config.toml
num_hidden_layers = 8
hidden_size = 96
num_attention_heads = 3
num_key_value_heads = 3
head_dim = 32
intermediate_size = 320
vocab_size = 4096
hidden_act = "tanh_gelu"
norm = "layernorm"
norm_place = "pre"
norm_eps = 1e-06
positions = "learned"
qk_norm = false
attn_scale = 0.177
bias = "all"
tie_word_embeddings = true
parallel_block = false
init = "orth"
init_std_qkv = 0.0775
init_std_o = 0.0
init_std_up = 0.0775
init_std_down = 0.0
optimizer = "muon"
learning_rate = 0.00769
beta1 = 0.95
weight_decay = 0.032
lr_head = 0.00585
max_grad_norm = 1.0
warmup_steps = 200
schedule = "wsd"
decay_fraction = 0.747
decay_shape = "linear"
final_lr_fraction = 0.05
batch_tokens = 32768
max_seq_len = 512
doc_mask = false
train_tokens = 144800000
max_steps = 4419
dataset = "wikipedia_en"
Each number is 50 + 12 x the weight over its row's rms, rounded and kept within 0 to 99. Layers, rows and columns count from 0. The size before them is the row's rms in percent of the matrix's.

# layer 5 MLP down (transposed), 320x96, rms 0.111, rows 144-160, columns 0-95
099:17 42 62 40 49 54 60 39 53 45 53 51 48 64 55 60 50 48 47 27 73 23 43 54 66 44 57 49 38 54 53 50 41 65 69 81 43 40 48 49 50 29 56 37 60 54 37 55 66 43 53 63 60 54 49 47 58 52 38 65 37 49 47 28 61 49 42 41 62 55 69 48 44 60 33 56 31 17 49 64 32 55 76 52 42 53 68 52 47 41 55 36 48 54 59 67
090:50 65 59 66 59 57 47 68 56 54 54 58 57 57 55 38 43 45 58 34 50 57 60 53 56 12 39 39 61 75 55 48 51 69 48 26 71 41 55 53 41 60 51 50 53 20 55 60 52 36 46 35 37 50 40 50 54 59 45 28 52 69 37 36 50 47 57 63 44 42 32 69 54 33 60 56 41 38 54 69 56 45 51 65 52 38 50 60 35 22 66 39 65 32 54 48
106:54 55 47 32 61 62 43 39 56 43 46 51 58 77 66 27 46 46 36 55 63 42 65 34 44 62 61 51 26 55 64 40 44 35 62 33 50 68 64 39 62 50 42 55 64 53 59 43 53 55 34 63 68 69 38 22 64 60 31 64 36 35 43 54 60 51 49 64 52 36 41 32 37 51 59 62 44 65 36 37 57 53 40 48 42 63 52 70 59 53 22 53 55 39 43 51
081:54 61 56 44 44 46 40 33 58 56 55 62 61 60 50 59 46 59 44 58 53 65 52 45 44 25 65 70 49 60 63 31 32 61 40 49 49 36 41 32 54 58 56 84 45 46 64 52 42 29 71 35 52 32 35 47 33 55 38 61 68 28 59 32 55 34 52 44 39 37 30 63 52 65 57 44 39 52 62 54 45 54 76 50 43 30 32 54 52 48 49 56 67 54 45 69
101:63 60 54 37 67 35 50 52 39 29 29 52 47 41 51 72 49 52 43 30 62 40 34 52 66 57 29 40 46 44 57 50 52 76 64 66 46 54 68 50 46 24 38 32 54 37 34 43 72 64 64 52 74 32 61 44 51 48 42 59 41 50 71 45 42 39 34 71 48 49 55 46 52 51 35 48 56 47 32 52 50 49 71 63 67 44 33 44 48 60 72 60 52 53 57 47
099:63 50 33 68 37 65 56 38 62 48 66 57 53 30 49 60 49 48 42 61 59 51 59 46 36 28 17 31 34 55 27 60 22 54 50 44 57 48 54 44 53 39 49 63 43 51 66 54 46 50 53 45 21 47 47 24 44 70 48 47 45 52 38 51 55 68 34 63 44 50 48 65 76 64 49 54 67 57 44 39 60 47 55 70 56 42 45 40 54 59 49 41 60 69 52 70
093:57 54 64 53 51 52 44 48 59 53 45 39 43 49 53 73 60 70 45 65 61 43 50 47 49 37 50 50 50 26 34 63 35 56 47 36 73 40 28 66 52 37 57 26 57 61 57 35 40 48 35 62 59 55 33 40 34 52 41 57 45 49 46 46 46 58 22 41 44 40 45 55 50 48 49 60 68 78 36 29 47 55 59 68 50 59 81 74 38 32 41 55 58 34 61 65
087:66 45 52 40 54 34 54 32 45 66 56 81 48 41 53 48 66 43 38 68 66 51 61 44 23 57 54 38 34 63 38 56 49 60 65 72 58 51 40 56 45 29 41 28 54 74 36 53 70 50 58 51 47 52 50 48 48 48 36 46 39 57 40 46 44 53 48 60 45 41 52 29 65 47 40 70 58 38 66 29 39 40 47 37 70 37 53 39 52 44 34 57 71 38 69 62
109:37 34 68 49 39 42 62 31 66 45 62 50 30 70 59 77 61 35 65 59 37 64 45 50 44 56 50 77 47 48 67 55 57 67 49 52 45 35 51 60 43 41 41 48 26 49 64 62 74 46 62 43 25 52 40 33 56 52 47 58 60 41 45 66 30 48 40 33 49 39 47 54 35 58 44 44 62 68 52 48 51 48 41 34 40 61 49 68 52 45 53 29 59 35 43 74
111:40 38 67 51 43 48 58 50 29 57 62 57 59 24 55 42 64 59 47 63 51 51 49 69 41 48 34 39 25 41 34 61 38 51 28 48 44 44 52 41 65 21 66 54 42 51 47 42 57 69 38 59 52 37 76 58 44 16 53 50 63 53 81 39 67 54 47 56 65 45 54 45 62 63 63 52 44 49 44 52 29 54 49 52 63 52 44 69 50 48 46 43 36 64 46 65
078:40 49 58 71 46 49 38 62 59 68 52 27 58 54 52 56 27 38 63 39 51 59 67 58 52 27 44 49 51 62 27 34 50 71 56 39 65 22 51 35 42 29 64 71 62 44 48 75 56 49 53 57 38 40 38 49 41 61 30 37 34 55 54 46 64 50 57 58 41 24 48 53 51 61 63 64 41 58 49 58 60 39 65 61 48 31 56 50 32 61 57 61 36 40 45 55
100:48 37 55 48 54 66 54 39 61 59 55 70 34 35 60 54 35 35 71 77 66 33 60 37 38 59 53 54 53 58 52 48 60 62 64 54 40 49 49 49 54 42 29 31 63 76 35 67 48 62 39 42 39 60 36 37 43 48 48 31 42 52 36 50 55 50 61 57 48 26 55 54 34 38 58 68 46 54 68 35 32 37 51 52 51 50 28 86 50 50 61 46 59 45 61 47
100:52 54 58 43 38 51 23 47 76 50 45 50 46 41 75 71 60 45 44 49 61 59 56 52 46 52 38 58 58 64 52 45 38 56 58 53 30 35 65 54 60 43 47 36 52 53 34 28 66 43 57 63 73 59 49 42 43 65 41 49 19 60 56 61 65 43 53 35 47 40 56 42 53 64 43 78 48 55 52 60 49 30 10 56 61 48 60 42 59 34 48 39 55 32 49 43
109:56 41 38 55 41 48 49 18 63 36 49 50 46 50 50 47 52 58 34 83 39 46 51 59 43 74 55 47 53 20 55 50 56 53 68 46 41 56 49 44 62 51 24 38 60 54 52 42 46 37 44 52 38 67 24 68 56 75 47 56 59 35 62 63 58 50 37 36 52 49 45 59 49 68 51 46 45 66 43 50 37 51 58 69 28 63 30 64 48 64 49 42 65 48 33 66
089:40 45 45 36 52 51 54 41 72 62 64 48 76 63 56 62 68 43 49 41 54 30 46 57 39 37 44 42 44 72 65 61 38 52 47 50 51 38 71 34 27 51 45 48 65 42 31 58 66 38 45 53 49 38 48 57 51 90 54 27 44 37 59 66 43 53 57 65 61 57 44 50 37 67 60 45 47 54 56 58 30 51 63 59 52 30 39 50 61 42 29 54 30 52 57 37
110:76 39 33 31 40 28 50 41 50 59 39 33 50 50 58 45 46 34 45 47 40 42 61 40 70 44 45 52 44 52 50 44 54 33 49 66 55 57 56 32 62 55 43 62 31 27 25 38 65 52 58 71 53 52 57 29 62 57 60 61 73 76 66 63 62 44 25 63 59 62 38 45 51 49 56 57 53 34 48 68 45 37 53 52 54 56 45 49 54 66 41 77 41 46 56 44
091:63 69 59 54 50 35 43 53 55 57 54 67 43 47 48 35 58 66 44 32 50 72 38 56 43 35 37 61 56 39 57 55 49 56 67 44 48 60 47 44 57 59 54 56 42 52 73 35 49 43 72 58 53 43 54 51 29 36 40 44 53 57 47 34 48 64 73 51 40 66 59 52 43 48 47 40 67 53 65 34 43 29 46 41 54 50 65 16 58 23 48 72 17 58 40 38
# layer 5 MLP up, 320x96, rms 0.214, rows 145-161, columns 0-95
097:58 38 47 51 47 65 64 43 27 29 49 61 49 74 58 40 43 52 77 62 64 53 31 16 37 42 55 34 54 45 48 48 68 52 45 57 62 41 40 40 59 46 61 45 65 50 56 70 61 54 45 60 67 60 30 52 64 29 56 39 33 59 61 44 57 56 30 57 45 40 49 68 44 61 50 50 62 42 48 64 50 37 37 31 71 29 67 62 61 38 49 57 39 54 47 55
096:47 39 66 52 44 48 44 45 65 49 55 39 45 37 54 76 43 60 70 30 70 47 41 69 55 43 53 48 61 43 47 60 50 62 49 60 37 19 45 66 41 44 56 66 43 54 55 54 47 44 81 59 36 29 56 56 55 49 39 28 62 51 39 66 49 27 47 81 45 39 55 48 52 65 49 49 68 39 56 29 37 59 53 50 14 49 52 42 62 54 45 58 47 46 57 52
082:34 59 51 46 57 24 52 41 62 44 42 51 49 52 33 39 51 52 42 40 37 25 39 48 50 64 58 44 75 36 33 40 25 58 43 60 33 34 64 57 48 53 45 57 31 69 80 55 55 73 52 61 45 42 39 55 59 42 48 46 35 54 80 57 48 58 70 59 47 49 64 63 51 59 63 49 54 54 72 46 49 63 56 52 38 49 47 42 32 37 73 60 46 44 31 52
099:49 53 35 22 56 58 60 55 69 59 54 48 41 41 48 51 51 32 35 38 58 28 59 61 31 34 64 49 66 43 70 30 66 36 40 49 52 46 42 26 40 49 57 87 54 53 58 58 52 27 54 48 57 40 53 68 16 51 46 59 48 49 49 42 60 61 48 51 58 68 55 58 41 43 47 50 58 70 51 39 38 57 42 55 41 60 43 60 75 56 44 39 51 57 44 69
094:61 37 25 48 53 46 56 63 46 61 67 46 47 60 50 23 50 57 42 54 50 54 50 36 39 44 31 71 43 41 63 40 30 49 65 52 33 29 67 59 48 40 65 42 34 63 69 62 73 38 59 55 32 71 57 32 42 31 55 48 65 49 49 71 40 46 45 58 40 34 61 47 52 55 56 47 59 68 55 44 49 58 40 36 60 76 42 43 29 42 51 39 49 60 41 64
092:43 31 33 45 42 56 55 64 57 58 55 43 55 58 55 37 46 66 53 47 70 46 69 60 76 50 52 47 57 48 46 37 43 79 53 42 37 38 46 20 47 51 54 63 58 49 55 53 34 53 57 59 55 62 45 58 53 56 32 53 42 64 57 47 58 61 59 62 66 65 50 30 47 34 40 52 51 41 48 31 35 20 47 40 75 67 16 52 61 33 37 59 50 52 61 37
092:40 46 49 39 52 50 25 60 79 40 34 42 30 50 51 61 56 65 53 31 46 48 32 43 48 70 50 49 28 54 56 44 46 29 55 39 56 52 39 51 60 56 50 60 37 60 51 42 62 55 55 52 54 51 40 53 64 66 44 46 56 60 25 90 51 51 61 83 65 44 68 62 62 54 53 36 43 57 50 65 58 47 50 45 51 67 30 46 64 26 39 49 53 39 52 56
103:48 80 55 54 39 69 69 37 47 60 42 66 51 49 56 36 56 42 42 51 33 46 41 36 55 64 45 56 50 42 42 62 42 35 48 31 53 55 47 34 58 52 34 54 48 59 35 52 20 57 65 52 37 42 71 55 45 59 47 51 71 62 44 58 10 68 71 74 29 53 37 55 56 52 51 44 65 38 55 59 43 53 60 41 62 53 54 41 26 45 52 34 54 46 51 51
094:47 41 30 35 57 50 60 51 40 73 65 43 78 35 58 33 58 64 38 50 45 60 40 65 36 42 40 56 34 36 39 68 50 29 29 62 57 59 62 39 53 40 60 50 57 49 54 42 78 53 38 52 46 57 47 28 33 46 56 57 73 38 56 31 56 55 54 54 29 57 50 49 51 58 41 74 45 64 66 54 46 32 50 64 64 62 67 52 37 48 57 61 34 40 46 52
106:44 65 36 46 73 58 45 44 42 50 44 70 49 47 70 39 39 45 56 62 42 47 48 78 54 56 53 82 57 40 31 52 57 41 31 47 54 40 60 60 47 42 75 54 83 51 63 42 53 55 52 40 37 53 57 69 49 50 52 77 40 42 49 55 56 42 22 69 48 51 50 57 31 65 60 46 44 40 49 56 62 32 39 50 42 57 25 32 41 43 43 59 51 33 53 48
104:27 59 46 39 32 33 55 70 26 50 40 55 55 53 53 63 62 40 38 40 54 54 72 38 35 60 53 61 68 50 47 58 66 47 54 48 59 61 49 44 48 53 64 51 60 51 51 50 55 49 57 35 45 45 33 58 68 47 54 39 46 62 36 61 74 60 54 52 49 49 25 32 72 40 64 70 58 49 61 42 42 43 50 68 47 51 37 36 56 10 46 29 48 46 43 73
094:32 50 50 34 60 60 35 39 37 32 46 52 44 53 55 68 47 49 60 66 49 51 62 46 59 57 52 43 40 52 47 60 52 68 58 60 58 37 51 29 40 49 36 57 50 62 36 55 64 51 62 51 58 50 40 48 37 20 31 34 68 49 42 59 34 53 34 42 63 55 54 58 17 35 63 70 73 51 60 57 46 48 89 39 40 40 55 60 54 47 36 61 48 56 37 68
105:56 56 44 48 49 77 44 45 35 37 52 57 37 67 23 59 53 29 58 79 49 35 40 39 61 53 57 53 41 50 51 62 63 42 44 49 57 48 36 33 21 37 48 49 36 56 59 67 45 42 52 65 63 68 57 33 55 46 75 41 72 45 40 46 32 50 50 57 39 33 47 30 63 62 61 66 52 44 50 63 40 33 45 36 42 45 40 44 41 76 50 51 40 64 42 56
097:43 57 55 42 58 64 58 41 32 63 47 41 40 36 64 54 74 56 41 33 41 41 48 74 45 39 53 54 44 58 78 60 35 44 46 51 32 40 59 58 33 70 48 52 36 50 61 39 51 51 59 84 58 45 50 44 24 52 53 50 60 35 43 43 31 55 62 55 60 37 51 61 39 50 55 33 58 50 58 51 38 61 64 43 46 68 31 49 69 68 59 55 73 67 31 38
116:74 47 53 37 50 37 62 42 36 51 41 42 51 47 49 47 54 53 50 55 33 43 49 42 56 32 41 37 61 29 66 29 66 53 63 46 44 52 54 33 60 43 43 51 25 31 34 64 34 52 51 45 50 42 74 26 60 43 65 59 58 73 41 43 56 52 40 46 45 54 51 24 66 46 69 42 50 51 48 72 42 50 77 39 50 56 52 47 77 73 38 62 36 37 49 48
102:32 50 49 55 51 61 40 46 65 51 31 47 67 49 38 88 37 48 80 65 52 29 48 53 30 53 64 56 57 59 64 65 32 53 31 27 58 62 39 36 43 51 55 51 55 72 40 64 49 55 42 57 31 60 61 47 54 50 61 42 48 48 55 63 43 65 41 51 53 32 24 48 53 64 44 46 50 54 42 49 47 55 60 70 37 64 45 58 33 42 39 33 61 40 51 70
095:43 52 45 36 68 68 62 62 48 31 34 52 45 44 46 41 44 51 57 62 60 60 56 75 55 31 64 34 42 38 52 35 55 66 48 61 48 31 75 46 55 50 43 56 23 65 72 54 58 61 55 73 63 45 66 72 50 51 25 61 65 46 39 61 34 38 46 44 47 44 40 50 46 54 68 41 40 36 55 56 40 52 54 52 44 26 51 55 35 50 38 69 51 33 32 41